config.toml
num_attention_heads = 4
intermediate_size = 1024
vocab_size = 2563
norm_eps = 1e-05
bias = "all"
parallel_block = false
init = "normal"
init_std_o = 0.00718
init_std_down = 0.00718
lr_mult_up = 0.844
max_seq_len = 128
Each number is 500 + 25 x the weight over its row's rms, rounded and kept within 0 to 999. Layers, rows and columns count from 0. Numbers have three digits each. The size before them is the row's rms in percent of the matrix's.

# layer 7 MLP up, 1024x256, rms 0.11, rows 827-933, columns 64-127
097:493528488501479478465513461545537493525536505517524536503488476470500517510534461504507486485475446521464504493457523445528466479504572482540460480530522535462541464509529471513530518520518529
103:455489508511478512508503478518488496528473484499506488511523499517502514534477493556503504512508459484534487496490517449503521527524509487493530540474474537473489508509512507484511493531509522
096:522463502479483520543539533485498495488511454475514490529528513500524498471461460478462484561519488510512485508492528518492512487506532462538552555509518550515519482479457507490483507516522490
098:463507478524487471509561511522493559493502536500481462491487488457508485505475471519511469472465518490505482535511540504496500491517500558532497488474481509524497497461522511495465531453516507
100:501438517483485505516474522469497543527521485493479520493514471526500509521520451544499513497539510500510484513484509495524461486470470485527492544491549483500484499505518503461447480578571524
095:459495505472535475464491505485499446517508504533469520489506505500501494505457506496468516492485499517503507546500520478490494482484469509504446495502482513508495492512477554491505545467543498
092:496498500503454517472473497475498531512538502515504523520502531487467501487501497554477494479510508501488532524542489485499559505492533550486462493488493529489549489494494496445454487485554532
092:436474512527492503506525521507471468537500455508469507502480491535510485539472504526442489551501505467482517488508505502509511500485502526505480466512506490492492507506484538545498497524473529
094:532463529460492486522524527520507469477521519499514539455488508508543481462525489523470474466484488481501471529492477540477466493529462463496491473482520523518499521518501478508530518515519514
103:499470501519476507484485472482522494510477535505529496502508494550537479480494529502502497463506487483479518463522474457475475464506485509478502492503538499524535478467487515485492464507501517
100:461499477512523502531491498514487435451504495514490531469489480516489522518555505512520481475511485495461497515442506523461513505511488536518528491472495501460467507427515516475531509483520515
108:482544485469528516499511525513550472461531488465470549495529514524490505457487515488555512488501517479473529482526528445468512514476510525534475553476526530484523516503464482496467531479466541
104:495471516508508534494488537481503500544483472530516490544519515514450532486469482493490536504524509540543523457540514491468520498522511500500495476465509517480485479516477490546496491528523498
099:499489509496498526517512513500506521528441462455457529508503524480475468523496526486512510561504459541520428505498496526483467482521528496474522474492493528503484493484516539532520475493480471
100:522529481456493446470464498470463530494459485484498498489506472501542518492505472511468551523480506523523530497487462521473490535512489518543497456506496527533522540506497509525505516496506523
104:505506513488517534464505477537464463540519511527499476514481499461499516446475514497512572524484526482520532542525513507542515515516524484493561550508510490479528494541487466530474499556478479
105:512455514465498476477518494522498495471506484523443491560488503492514473483523486524541454518465500524513495492480500485475514489535496497481566536509521509489475471482494531501514502479499565
103:537514456486513476512495472516487505534471483510476514507490515498492478480514505479437507502517481522507525434516495527474478497482485491536527495521482468510441494517506514497481525468480496
107:484504449486457513470482509461502482484439482514514539545508512534504471501525495470467507514517536547519511497539498481486499512532448483541532508476522504464515463479490499469532522479519495
097:511478463497460524477462522507546504471542523474519487491487529484530501494510487483484554481513499495489473450548498481562505502569477492512511509497520491485489484513506468511487539522532483
106:478514510474478483510580473501502495504488518485540491508495509501506552498482510527490503492521502498520505481550440496484470447505505523552513467522520498520509460507538484533461506547488495
103:492542499493499511510460489504476492521528492501496491478563482502500528501509503533505519466481476484472501564526497520526472490477524523535476467513498530506521526535512510517524499501521493
106:517520468450511491475516505498540526474486463543469525492527504467541499544489546468543497526531515512478499473503506512501479523540469497500510449503494506502522460517498493505491513530498472
100:495468507501470510506491543522502435497545489526507518534535469494471467522476485487517514457529543485512508534476489435518499543467514522459494457437469516498508482486424498489474501495510518
093:515485511484493513521484540522543496473510486467509511480552559461529438498527483423464482537489513442483471507480544492459484487519509499510468512495463540466495497458491511526501546486543519
102:477480473500516545490514550491503487520549487474541531474560499491534472521461497529489490445517458529538543518509553504478503477438450498508496460513521498496495467510502496526467450510489492
102:503544467525514524505500497507500474487495489509508478499501461480525500526517483476522493488516495513500572513516477456521510530466533488515518493455512495481502497464453527557487461469487480
108:492500496515500512480500513503515529482482522503449512497509510498459537466502485482522466527486547499520468541509535549509495482533494536480525517487545505476480469488466464487495484552506516
104:507513456465482515513492511486503467505518482507472452491491519483478525519564520496476473483458481490493468526448490540501504535476482508512541571523536476491540450463518514523516491508518527
113:536558506480524496478510497475509505502491502478495444589502476510511549529483520480469495500481478500486513519499483519539480517552556500528487513531482505499472561505469505494478516521534515
092:464503498504475498466511491504501488509503504523521495505476502477480445528493550478474546487504453513506510445500490481502500511463511481525513486482501470494506485546461536472462519461511473
100:546547524489470514510491512490515491458514486464474488552480473476452476490531488480534497501500494511555461454527485485528531505528508481454482506491484503511478499491544520476464474541501533
101:545504501538501505475450488468515474526524469507488524492523480498458492454482474507532500522494479486477516499515530474527514527495531554518484494461495535547495486551454500535533454511529496
098:502491482507544491500489514518529451553507460460516513540494498494501548504464510505492505462478442488487537490517500479460494506483486484483504488474520476521476519554473514509495491493516523
095:483506479500512480476505531461496465490529491479487514495475465506478457545472469503522463536537521463492487508504497470526468493559518467509487519542526523510493492535477497494511496492466512
102:474484507544477497503493492510522507485503506560474527501478488498492446516505507467482508498490509523473529556447495484444485534495499517509499486518497527503487520475529494472493517485508465
104:472534472502503495517433478468515484534503504479492507501538487553490490504450508477443461514475503537534537454539498466520457517462459522522512533549490496504515500486501496499510480515517488
103:529562499451505512565498483503498528495529510510488465547517438485489484541480492544451511529472517500480514486490485511512527516467502474479500484457509484472469507450524541483484509497489518
101:502518526518509491499508535443532515477456479493523452456490512543488532513497502520498456532520493480528489471494525511519491509504504520483493461481513549487521523510480492538461510525496481
105:501548497495513489507491507521519536472487510514444508508518488507469479481523535497504515481504528472516469466550554481513538552482505462467512463514515499476499490494516485495524501509455473
100:504498522524499505528483524452494541543503489512500516503486509526462488534513505515462485495477504492477475515504520516495491514520554521494498469474524547529491500476507527526454527501534508
101:485462522499492474486462524455534484513483509509435532485517467504476472506520517523510478429497530499522497499511468508507440485525516563508496501517497515524469455530516505446523539538490508
099:502478472496544437476519516508536514549501479550476492476517517512502464512504547529489462493492486484507479485500551485485497489486509457473506506483523487493529507473475493533485504516503526
116:515527509505524525489513508507526488504480510490483451512548458500473535469503501479554483517493473567535502470562473501460479513489478487496506488462526456511518472498503485517484489547524484
098:454525455535511544487526519452533462500525487483479505522529503463492491462538480491544495535495476558493479480515491488492492491502453510446479505492479505512483537485546546533481448461496538
108:487516502443525507495498485514509525458515502452512501511494518509528496438488472461531502492543428501504526498538494467520448507532496503493483524470477486474494492504489467518506469524513498
091:480492513494462525488527464472495449489526517499553535494506492495492461475502444518471478468524495502529556468560542507490475497492469536474493489480512519489487482496466491522496437533471483
094:479479477517507481518501522504506489492503528484451479492534509509474506511511488519503493521475514471463541499448478499507508494528493507490551489560449536534501529504499510499480487493498489
097:486524487518531526516514514456500479499492544504529495500531520488490520492516487477548489482495524508434471497482537489515503514504486484518494522493479568490503507502471488482480502471483507
107:498527502499471507495461512494503470508517507485524507463518515501500480500484522470489453492490474473487477487497472533491474524492454520566475462518509498494481470491500514522561463522447506
104:499477499506523498542458502440543493543511523501470514483494553496518523513516524509520536498511475507528504517496536545492489493546474484567507512497513510485507504483474532550480488527488548
095:493516498506488513504533507493488493502558510536534487490530474494520530536489508472488508512511511523519466462443468481510505477484473514528503521484489483476434510528476488507531515445515548
099:452505504489470489495535498502451530495498498491508467509494512488521504553520530516527491498532471497496461474482502515556519516526492524540485510524515512481529470497462470505479464536499543
103:518538513485486479522531521533499501505520510480513510476471535543487499503514510523494523539528534501507491488485498520491551458538501502524502553474472513465511439524469514496466491506500521
094:518495469491506535470491520497508469491466458478487479518513477572488546516480490498493468518494521541501491521517530491566505515504504487495464520504482515495510530508481525513499476519506542
103:495523479495557504490471500498518475492486498529526501499480483466470486554462430496501496504481501505483489487493500532535558521495498531490518489483519468532523463433445507482481482493524489
096:537516477498545485528450536495501486455501498526486505523541525496506505523498506478487489474508496495495477489465464482495524536521505514480500489498482524487481484481526495513475505509467485
107:521495445523487487502483500481514495535493517518524489499502476504463510509516495509473488494492494542487526526489515466520542495468519520455503511497489497499541524540467452476480480518496486
100:531520509523445553495528487495523503473545495503492453483490429506491479483502461564492494490459531472570512522455461475476518498500515516476504525453474521536455493512492489472553480478501510
094:490499497474546509512487466529524514530470510504508524495478461515499470487519497518500472473487501517504500500474467537526502516510490452471476502517463506495524463492514492525484526526457542
100:504454521478484494495522487479514497491463514443527493467541543498544465532528492506491501491502487529503487489484537471530465470489509490514519529473488485506517487461518499490493533462478524
100:527474519521517519491485572461534433493490470499480522532495530512508519474467473511473512507497485505516460521488510500504525527532520485478485468464494526494494513546541552473462425483459495
093:469475517500489522462482555472557516524492522484499549544512488500488480512490477487486479479494497481524466487481540500516513490504483542526499532456487550513469455442493464468516513481498496
101:536501539497479480506494454492539460482496499507521544565482497456504499472488470529513529511490520579496494508502497488497483497549497522488489475501458517497453501453486479513518498465515496
112:495473512471472514489476461489455494516536515488499501537487503515475538524529512521492493497503486524507492521475510530516483488504469521535491463507499536496467481497468447474547522520535528
104:509521487496532449518501515475521496529481499481473480481484491516491452540485505495506514506485481471477486467528494518507516492516550472514490520526509504521473508496488505487489416495495563
099:464482512507533474451508508516532475543481506516476535479467511496495441498530500513507488523452499567527499511468440476538502545551519478485489481509468505535486513532491502546519526546521451
109:486560439484506474523540529498519498489479469491470503543468491557497495482495486508523476467491526502543456554477496537513525502491466516510522511556532507488529524524480496546453484457476495
103:506522522434505529516508507504518485548508457436513494491553569460513498533505502509522533466503489536438506474526505506526493471496519512504509482526507497516488462529438489482436452508524494
103:495516481489453539500481474533518480576519540443501517521472442527514536480477520513558487488517512533498509466512527507546471497526468480482501530502490488485530528466501530505485470507506501
108:518514459462520519524488524519518522529483546532492521526512523481464490495522511502459515512489489526524523468499473491536484477518514458502566478507494501514530473480487471531457527522514479
099:465484528452504517450526510529476521527476500497507491488472486486481508512507511507498526527511483508526497498472489525460447509450483493495513488477505542496480516523491474547488475553492496
096:490504484515473512475515469528446530454506514546496470484506475483533511538525497499458480504466515543480481540452490494467526480478502500514494524469527505491506499506464501530470495522543557
092:491526485492513490536463483482498501479490528499490504510538491504513491484526482521522469472543543483518519477472508533524493487460510511508480481463484485477532492476464497492475486488526463
095:480549495495494492531509510502472520502512567515521507506542549476472546449522508476531456475519493495452496539514521559532482480482525494519462501502540505470538482527497495478516500522468509
100:532510529452470466510521461513522555514481510518475499526479520518496508480517473533482494504467490462451503506496467471521509506525541538494481536531495499481519488518478508498531533465474537
092:500512489462444489459502517489488534552557496490520530533540519495508482537463486509471471512503460471482499509482478443522527508511566505528476525510558533481485526500447469463517489513535496
100:521468509464541515497495506482481500537513474495503510482484513523491481515500530541474459513504515478477489495461500523500505485477530516479477522500449490533492486502490513504500513515521504
103:517515507500504534559444515520522474473460527503531473514478543470559500493522515487509508535494503531498483499510481513488528510489464517504463514527474543503556500532462492519503530494538511
102:531476515486510498473450479517471528488526509550487474490516456525552492492489488445478518522545517518482481518507508498504500528525487510467533504510461509518480490517490479485480492518480477
101:521520507515529529521515484491514495535518480454464484493527508512493486503473453455554475477465539475498503509497490469529462531536486519486441482481507528460511532501476483468533511509507476
105:538519467496521503508511476509490477508512514545527505498500537541516484553498451485472531529539491482524525491485477543514494486503492491470517483486549530493520510471494476492496533485510522
107:490492482470468507486545508466506517499505538532509486500520460482537495507457504458451503487497506544491485519476461490518484426485483514490463499514493494489506510501475535503512472491540525
102:553518452503493494455556462498510492477483512518501475526537503482501506509530510488511466473505480572470534536477467453518524501535499535510506519490532512512547462491464481508526458498545528
099:510502526520514567497524509482511475524455480540513498484517522496491503510463499485469562482496506525490525491476535535511504486546478450497479505486512498451534511510479523506461529494540497
102:522475475478506472497495464498502508510511491518522484544481513475465455510537528484524518527516497526510472461505493482512513486523490543513518497496516499484494462489482521514489492517477491
094:471556494510486533453451474567525480481506514506498509461476477527486475551469485474504439508516456483495481487510544489539506556491516472511485505486524485480520529461498478494507475471512479
100:511486507479520523496448516519526509448470535509526496522463537552479516500514517529481501471484497474519500509509495494496492534529479466492510479535459463513496468515479493496484464480449496
094:516520476489537531502510519491530496510489499512501535491492542490480519498510514448474496517459546507513527451509513503537507544521500498513470480486500462454480495536480503468504480548484499
103:536537522510506498486510479471475471483467501498471506509526508517540454497486522479554447471490482516474495498501523489474529497528437499503489514515522483492514520491529502506471516477543520
093:480502483514463495480449459510465466532517527478482518500483513512524525497510507489526446529504527533481496515504467498515490522504525494460523449460510516511472508490498517450508535486482509
098:496495528508522505498459522488548508507489507495459462472482487475499541508475522516503488461512489507501501459509512497487550506495565485562511471535522510510435476479529547440525473508489519
095:478491509486464521525458472468534472477504508468515534487504512499485493481507509516514504493523494513482498460488473494476500488503534498490471484473522495504529523478536464506480551474481492
091:527547504485526485438479475512531461470500507493524533555540506515510437540499484500495526485495506513511498482498510518489496495529529492517447513501533507510520542489481501477516489516477446
115:502510492518491509500515509440478496500464513468510474500519517520523485480530491536518509457526494502555491487517507483470480532449517506500488521475530527517513549560506503526480509547447497
090:495507496531503478472514477502483465527499501519476500504477509491539500518509484484493493545475473495510494472535526554464550456536479530508537498523472479464525453496490502454511434545478542
096:508557512492465498510521511522495500491537482470487508471522459515492501527486516493486488505526485502520479514498511555496489512482510492473487448550461499488503449482502453488466473494452475
094:515541555460499519453494520489484484493495484509488501441534525468500466532493484514484470460505501504492516494509476482560432516520524544488502497483519523453450523478525520529477483462492470
097:529498511519509513524503498537508471487502514527492503454483510531482486496441520482515473501463478480508495519529498496482507482523468475508514510474449507492557518471508504467527502499485500
092:501535557507489533500471508474513497504539490501522478463508541500495505509487464472464493480495464465509512515504492496500481520507491528516542511511492451511483456540497517475518522476512489
097:523514539514518507496491501540515516513527509500456534519528495563512479534537470535525530510498465529546433557505429465486457507498451441477530457513501523484512504466497457500529516496499517
099:480499495424502521523498515500515514477474531475558534512519471510528476523488513509506484504473498485538497480469445508476493495478474495499519505467500514508457492539545501537488519526474506
103:501468503501477480512490504505530518518479526489524481517478519512460482493516502525483466514519470493525463514468482524503493505501459521501529470467511553491522526476525463467479504480488509
096:498517482492510493523494546518524467501529488487537478480484481505509486526496486470486485488454482519484494534432504492461520487505510482507485489505482509475552523494547507502486489470457488
094:465481477511491468507525499516453554512483528506492498511508501531507519477498470486481570536473452559488492502480517459483538507492544519489491475539437489513514499542504503496509514449523542
101:465507537489492535492469492481514494462502546542503496492471517530535541515470463505482479494447506486495548494501465490496511474502497489529528478496512520475494519510505498503515460525534516
098:466478497496526517512462498504491502480469485454502501499529503463497482513539462512468445490474447516493463558511503487502495533478564486491476505476522503467535544506449523484504530498530493
# layer 7 MLP down (transposed), 1024x256, rms 0.118, rows 827-933, columns 64-127
091:523492531473496531544533495495503515485526483493509512532488471537484525481517508492517536511475499483474522516483467479547502477496489485530505533483455524480520519498537476511523513485538535
109:504529463470506506459505504487488496506515523482464507474501478478547498471507530517486494520556493481489448480491496504497507497432541518511502495501494507490477478513491496502526418498490517
099:507528527459475518534514551529532477556547515502525504478495503539519486491507476525529479521481519511500525518517513492525534484502496510505482489503469476499496520523518504495507470529474520
095:488544505486492495524490479502578515505517494538491515491447518501477488491506533503479515530524484518464453502485484487507442449499498499500523516510492531505450504464520467518501507522504507
101:465530471534491478490507487495491452469489494512480482427453490539462536439440529515507500485496457523504457532484547512488475497505524526505500481510533508451557512529532499508507509504485502
101:493513515506502506520514514532446506502482474462501491478484525516514448480483475511490501474513533484527512527557504539493502486507487465497491494532480558500476528495499508483550510515511480
097:507517472502496474507532484525495491520523484496462460507525513476515455458501551481473494496482473550479519469487478463506503504464486516516495499507502523501493502497470492484500546484510516
093:473497454529447534556538504487525526492599534492503464490507459497503529508514486516495490469528509544504492487503484532537515529506506497489517460475466501502493495509513496489495506532500522
094:507508502507478520495499502526460476504564473515507508510531480435508540535474495467495540506517494478503480496497524536475509527523496492495513537484507456515511549473520495481487512502503509
097:470525508508472481514473531509511464506521554523514479485488483519495513468482541497510483480488491475496497517553516483485492476469467497485541501498509486524466518492484508475502477538524511
100:488521501550436464457494485527501495522436523475516517513530535451507505544493486518499509523498479503496520510510502504519478512511521518507472475484498508472488478488472512517537504466488527
102:468521486457525510494478450480494477507514475535510511466502511492513480539497518516445492560483518483501521491511517527515514490467526476549516509486490481504485524475494507458510460504483487
104:493459477472506502522511480470506514521578499483472515502537559520472505482490504504522466564484514500514452512508504506503490456505481478504461445492536476521464459456500485539538532492505444
103:494512485550495499510499503546519499485458499494496521515499448488459490439477485528516466487480467483458512539490472505445553535521485522522480469498509479517481524498523494516478486430489512
103:539495476525506516478481545537484544437514502491473530503449494510471487477505500485493480512546505468516514471486473505474505509501522496483529495484467497478508547495524479508467425489505546
104:529519539519491512462505505499530495514475489529505489473469499449515531508507469493476503488515529474508495518523523521514501498483546502554518514488501489554494515497473483493508499492486519
101:494531480541498492478447509460487448532504489475522501516509516507468483502479509511466512495491529542513525503468480509533475497469450515520531536493478506471530519481475465484482528514481531
099:495502485480456533487521470525478542487529532501533528483463480474498484510485495486513529529482539492514489508486501478509510482452521502480497494489510511538520500468497513472532464515465461
102:493470511458466470531490472488479465471527474527460509443473487459511486477512484477456549527500480513462510512499492458542499494543491451504520480554507515475520523513510531476519497520467563
092:516442491507548548475518499490530486528545525486532452503485512498494490497510503524529499468487528495481474508471509477553492481500529492483501509471537510559473445535487475497524470474514494
106:502490517502476473495488479535415456465387462486516511521487503490466486534518472477492495476517492466487516485537491481512518462477488491490499474503527476522532505481495480469471498510511503
100:478477522569489481513473466507485502480467509479475483514504509453526484480513491481499541496490478469492508520505494521532486497493486527483493514504500515484548518478499501520558511490498461
115:505467526549483506504494500498437468497345482512528517530518488517471488522505500501484474511482509479470549530525503527490514490540547502481490487540509496474510507491490480485485540455533488
098:468488490489488525517469525520537523524494508456538475478531530483520506481469519515490455550490511535475498471512508490492455482512497496478485488528502510531515475533488531485535495511470474
091:499485525509505504521524463542477518533556507483501515490496477502517542511500516523485477536508529499468497520469495436481469516477522455482501474499475493502473448496503450515524492486483464
094:521496513485481493509515471486463444534547465497510522505467484569522470446510490457496526516466458488423487512499487511469495524520499477482497513549487480520478485523543525527497502516514451
103:468514493504527503512496491493511513497526537505518511451506473471502475513495496484473502531471499540531548526528481524489551500499490517494534502520491462477511499492518490519562497501468541
106:496533551548501497477473494508507484494447512496480513475467550502546494521471501511477515502531512471527510524510526486495480467461486502475517483514469488489513485518490441522482510494485467
101:485511487488509502497534514535447491531508514527471511488489499497496455488466495483496528509482476504478474499536484482488499496521480524440469549517482513519497551451494508520464515529515486
101:541541524479502518497487541512493513496466488500512486534471510483516528445516506474496508538449495486472483564485503512505487533503499499499486502519492481464489545492496554461499519497478483
086:495512508512510482519476511533526489525588515489532458492513536484451520482478535498488497482511529553481530513501502527514463516540499477533491513523478485440482507486490492526509457487497488
099:495512490500501469508484519489522500461488524515478498514525459496501433475517474494545518493485514504454489499539515428466517493484506483505522487504498488476468480527461466490513515467471494
101:557484496463531508497478484522510490482497473491498491526504538540469521507479502484530440471497460529497512471503485493506476524449547478534475522503479483498531545507531481498511507535486515
114:471531486506500529568474513505496518466510485525526476544490520487537550538488557533488491461515509437499552487488497497449520484471521504436478505487490484480497502505475525490507539454487474
084:504493508490474525490476488565515493508555519529545481513521462522525495492530492514512464518474524530537489487544462513524469480499537517508471474529506499440534498499483490500500472470514513
101:526459511548490468492457474475467516547549520517461493494474509474485493533555510468502487510561480510503507521447488532503509475509468529493517530557441493521525504516517502525517514519518465
102:505479510536514489508459540462461520444564458504484446434431526527451482503500515485514543498503514508526475501472538417546508492516493504465506489532480480534453488451506501487529474514498542
088:523517508505526478480476491514480490517501495528480488526508523533524501496501501516454504537491502481521552531493512505518546525486510443526485515485499545517469509507494433522454487517512531
102:510506483526464504510512554509455508506352504484477535484482469482480520528480469474490487524522456477492526505482492451493551513505490529457477488521462512496478471496493484478497508474511518
107:505493503528533484501499488504502597514530465523483500458505485540510489510494500488469532513508530516513414525499485469510489432499511502488489498515546540530479491527527423473507501504482522
104:525483496540540503490545493510503472502497518520482520473480510503485502449489503546479488481513476524533450481458473496535470506514531470550493495498472522505485467507485513506499493525502471
103:527510510528529470509506441518512548489511493495525449496511472509506445498509504526474495490529467502538537528496522517481519494542503533488510511500550516479501488487517469489531471551469449
103:508497509495503483508496527484458451514427484519537480451480501492514505490513539513489514525516517498526500518540516473532532535495524537456457448524496500488516506512502511499503561488538484
122:503473538539471480493473497495405465492328466493507494485494478529498506517508508520517505526501510479482534484512510496481482456512498490473531466507495474477508494486481483497463519473506465
097:465524512506482488537481510509516527425474507481515527459483485505548508524513459499476498530519523499492523545520530488463518528515542492488500510531493507478449489507501491502468496506490525
107:472496505512527506508535535490509518522451473489542511505517504489485489462517505511496529510464510540484520502471473493502548466493526491518543517489515528491491524518503494446451491490515477
089:468488472534537513529544483520489454485564473533530522508505429515492523427466541481476531479497486494490476501492533521501499510510504495490505560497497519486526517507493507483473539470493506
093:525498507501469501524484505502501444526544505525468474518486494498497478509487517535501498531506497514507490512487512489506521454523455502506496491476546491522498517496512514507540478508471497
097:497483497551514497509490544490512477456514489497528534496455498491478522463505499496493510490486525487486495506494521517539548487548502487499511478522474495485514486477529499466540503501515447
106:498503520500440490488511488501445483484401452481503478485494535492494471488509457483468496508488485502509522505484464516513515496520499477517504486526480480456506548500528500461534551449503537
121:506479556539478503501473496509421467465338483481515506501503498495485501559516491493497481508496499497496531540496495502542530504525540496474491454510490442462500507467514502477499528439482490
085:474466523491461524520500525534516538469580504509509489474524490490534490485481505516511467515492554493517517497514486485470445530508464523484501535466532479496526513526479471508507488481476449
097:526495541510537454494526439534548505505525532491520494472543494489465495487493487487482537503478522508495500522473505474540460486474463492479507497430498439528470525510523479489486502491484545
108:525510491490484516513496489492460494520522523507464509507473499534466507518506526458573506506497489496520453446507464504488468496495483466518521531450499495500461494492487526533498469504522486
100:529499542500488485545484491515516442510491535499510525499468460503494492534430526512495505503499500478475461470505533457549497469557470484469528493491513524498461514499484491490488488461470530
103:486526529523477491503515447534482538498476475466545546531485518486476520510487494498518510480483497468514507498490515495531489471447516536512468534497528532534499545473492507496506490507473465
101:502519510511492480514496559508505473523440522453523502488468505497527507509524488544517508489473470518497512513480486525491496498531511506470507492461486525533490472484472509442490510468510521
100:495500482514490469538546529498502500475470538525479477477502515551479466484524490533474515524473514509479514507513491494527546490525480520484500489465500525578499532521516474515484524520496497
104:511506516506540512511530508461450539469503537480541455482513488499446502519484465516527527503557479498480485523503506518487499472517504531483530477492500485514533468475531500517478512512478501
100:554531502523481537488507504525518514466540497526459527493476497468523520507505560485467521458525507490488483514489471508492529466493488472475502487517485504517487494521494489514478458503491551
107:504496482482473545502492520484506536498475493527455506460513526521455470498464503526476466471488532508483511470522539484502483495515481482492507517476469495526487531506505492490497497508503492
099:488515547482486481498524482477468459481418482515475511470487511542489530499472470504493503521483549478462504521476510481517530470510515495452516473509503506518529516492519448491487516478522449
093:518484468536535511492488479537485488511563528505559534469470485522506502475466532492499497491532479517493501521517486491468479464508533474521472493497528488478499504517519487535528541504510484
100:519521505521453511490439518522522499510471546516513482531488531491508483507510527493498496488514457483523459504522475480497533502501490557448502487530528464450498529492534464475466494495510533
108:509516499507469484469486530537449490495509504473470517497471511497470546530517491495467509493487475521478470492488518558539534426517472468484472467498500509482480499516502481492468531497517477
100:516494563513548536502514544511451460520372483466487489497520503507520512482509492505530541529489443477522475548505529508525535525524485531501499506500479505470484550486502498484528511504483473
098:493502488460533475533493473493515490480477456486513507475549482517511509519502491536477478505527547504481460490546512482496472497525510504500514529484514520495503482457469519489481507507555540
107:502532517472522467483521449460502496500478526554493485461553500506478518483478494527546472524525477517536495512501481505493528473489480459501528509486507505529524524491500479492551508463495526
105:525472489510512478540487508536519484522525536481521532507497498495493517508529481464496505493526457506495486537507493478520577459551503476510514497474537517479512492491496477535519484456520465
114:485480510500466516502443530511496529494555483470514509482530489497548452501479526498500498477523496555509537496563488511514507465548536518502505452554475502486490526495487526527497487522502511
107:493491487501598468519499491536467481547424530444463512508483477460483480544498497536547530524519544521499524525521511498495523501480537508530480482503448476463529469501517481482512500458513511
098:515519526517498531502518495491459465511472512495506512495486512510533526490495484467536496510539457511461505563524512499483499519500526502506496498459477471482467504482488525498512524532497530
102:505436475523534503481574514468529509516501517494477496515483502474474480504516524506513527497482525485504505477496509467523507525531528491491504492536490478518504527502511492476482484468476496
096:459527518489520494476509518466521489477527525492472488518495479503478527495465459518520504500517493481529526499504491524491536512502498439524504477485555474509485479474487507489530481523534472
095:466464509500505542485523509501455485518581501516491479500494455502501497538508486517523513525467515492473562526537499495474516487524451540514495457505490495503518510544505497508463491474531549
105:476529567525480468475504479525448526473441507515487510510468515490499492525475505510496520540463480493503502482476489490515492473543492574488517517505512495528501466517505506473523517466485488
090:520528493473509504505487472479493520504534494486519520510494517500507484496565522455469478520557510510510500531493442496509511484493531488489524481533465505510506518509513507472498509515533465
105:509474494527514526518526495499465492496467469485504513454485481484449546480483500532509526489493507470510487538498502497519526485534494519519521487513486496518396511484502500505507494486526482
103:498497500539494477499487474508477491510464525518517492535499517510525502518486475511511501465519517466512501529486531496506483463504506480532449498495486499442515467492558507488536500506522489
098:527518490471510483484525555475499507495528486496458521436525538491506546482477530486504502473500503524518510479484491494521522517480503473496515477465460518519501450494470502523470505522489454
100:510555500468542512509481460474504520520509507484513482480470514494512526495487480470518534460563465495509503490483472467476517490483535517426530503486496497465489522497497519522475484553517536
102:492500540486526510480504484513472526523513553505489527495473527491520468515457525509507476506525537498513483493516503522518494489493486475552456483506515464528461510521469493496541489440498510
109:511484546496469492489474490548424491507368486487478517495511474483481489511477493536487491520476505483460544469527495542505509508537502491517545459502478490486517471510506480481477482463499520
103:532489498473564543499507504476494514512451491461487485504528496468517499519492490499501517473489489466474556501478488529504502450501485492472441502505534494498502549510481494506516518477507478
096:477488534487500514512512527498508516518549519483517514522481526516483506507451534493478522513569522490513499509512500496462498504483466527497499513498519496499496446482529547460529485507497473
102:523519545517489508501484494508506471505505491489523508484471513481486503484478500501444496492470479486508552492422528440549487523499512529476530504514465502539531512496465512484463516494507479
104:459468525470518499460451453474467480475534536490465521474469502519500472490494519525500491506482532503494496549506468511523484480461442486525506487492512515513523502493547527503566429491447494
102:513446559527524471510521511492528490526503517509488505477499481500481503459505514508494518478517532512462472521450529532496503502493522524496471474444485511449474502527457473511524469475500477
097:510484516514488469555497540459461476529495503496482515501493503485535474502516452494469425464515516514486541460501525480536498521505503518534504555497482550490499503509495517528463494445514499
096:512525442520505454521495473483475519510488465509533519515509492510450481491494510482464516485503518483475525477499505460482506499503453528506532500531494518514471518478486506514491484485514457
087:494472486477505493483507514536476508488540477489537488487479533499474472518482497541521514493507518489501514501559525531440523480460541537513457517498470521529473520503531524484530484538542500
093:497548503532491477504493490497508508539512470472511485481474549539539492504454451480444525511490522480501508503488511483482523451525526507481492437495467501471536523509504486498514523515528482
093:504510521557518494496489484488511503491516524507507503464540468503474506497527490485478509499496519485492479516486549501487507515531518480509502486516487497475479511468490476504481486503475526
087:487516500518485509528484474530550488482583485534482481507521532495450518512518498501541478498515443498501530460501512471555538479518564525513501492508456455513539499479508459500500490490497496
119:498512535532485485476527464496437467503363475471502516487502474494511482487500486517496524481493494503485543512476488511514513480505502501501507467492508498523515506456486499501457538505539502
092:515503479508485496481507531465479485486646489541497511509495465507499477515496552446475487469541477465487483498505485520520487489494512499490491519495451518468462508486523500520556526517498447
091:506500486479465475563498505478502471518627497508506536506482465499535533496534528475528520447490469510483492511527485481477469475488529515500488503550477494532500504490519524497472531492530476
098:513468509519498507498483500496541496466514507480506497457470488504485500474490478502494468508533503500503492463544524552472469468493483473522488523456480456472533486450484474453504472478462551
094:501512486480472508465524491445470483537458512487497487497527529493517517484493483579511484540512472497505441546491490499492512459519491528501515489492527502516501495489490476528477453497504486
090:521518508509522505527511516528488522458523522481529500480496502470475493526492552560478537468512487461496534524513511510470463430460497511506523464515518455450467469503521493491514516455481453
093:492501482532525491499507472481465481495543545469474560446486459468506519512501528472494469500458491538481470517499502475472491539468535516472477514552518521550489523514519514502473522517525497
100:482532460479510460460480504546507498487569499467490505466461516499445555459496488492440466487487495489512486544518491481497489464526493467541505484481514496499480496504463492491488516548520505
103:470489551527468486474497488535478473484482482507499544528488502459494481529517447471517477466552492487465527512480543543516495499517489455502528545492442522492515519520514491501483499488512502
101:498497519457485497495534533496490502507571458513478472492487494488462483490514496504501500494477479470519489475545492520513563515509464473478515489536448492483517497494493507465556504490521482
092:505529470503505517509476542490500488510581483499468540562484525483501540495527505514505514446524522459504497534543492518496493507511518454484517496499477477445541489491537486507489507481529488
103:463490506501494492541502453509470502526492483543510539488481471514507473490502491514499535503505478445492478490459478476497525490499513464465470516488523505515554527472478467451543475521511490
095:503518524486500488492452491454464510457552499517448519506489497441493524467516484507466515555524513541520489522520522509495494469503483543540523509492500526520521525507492479500503472509475475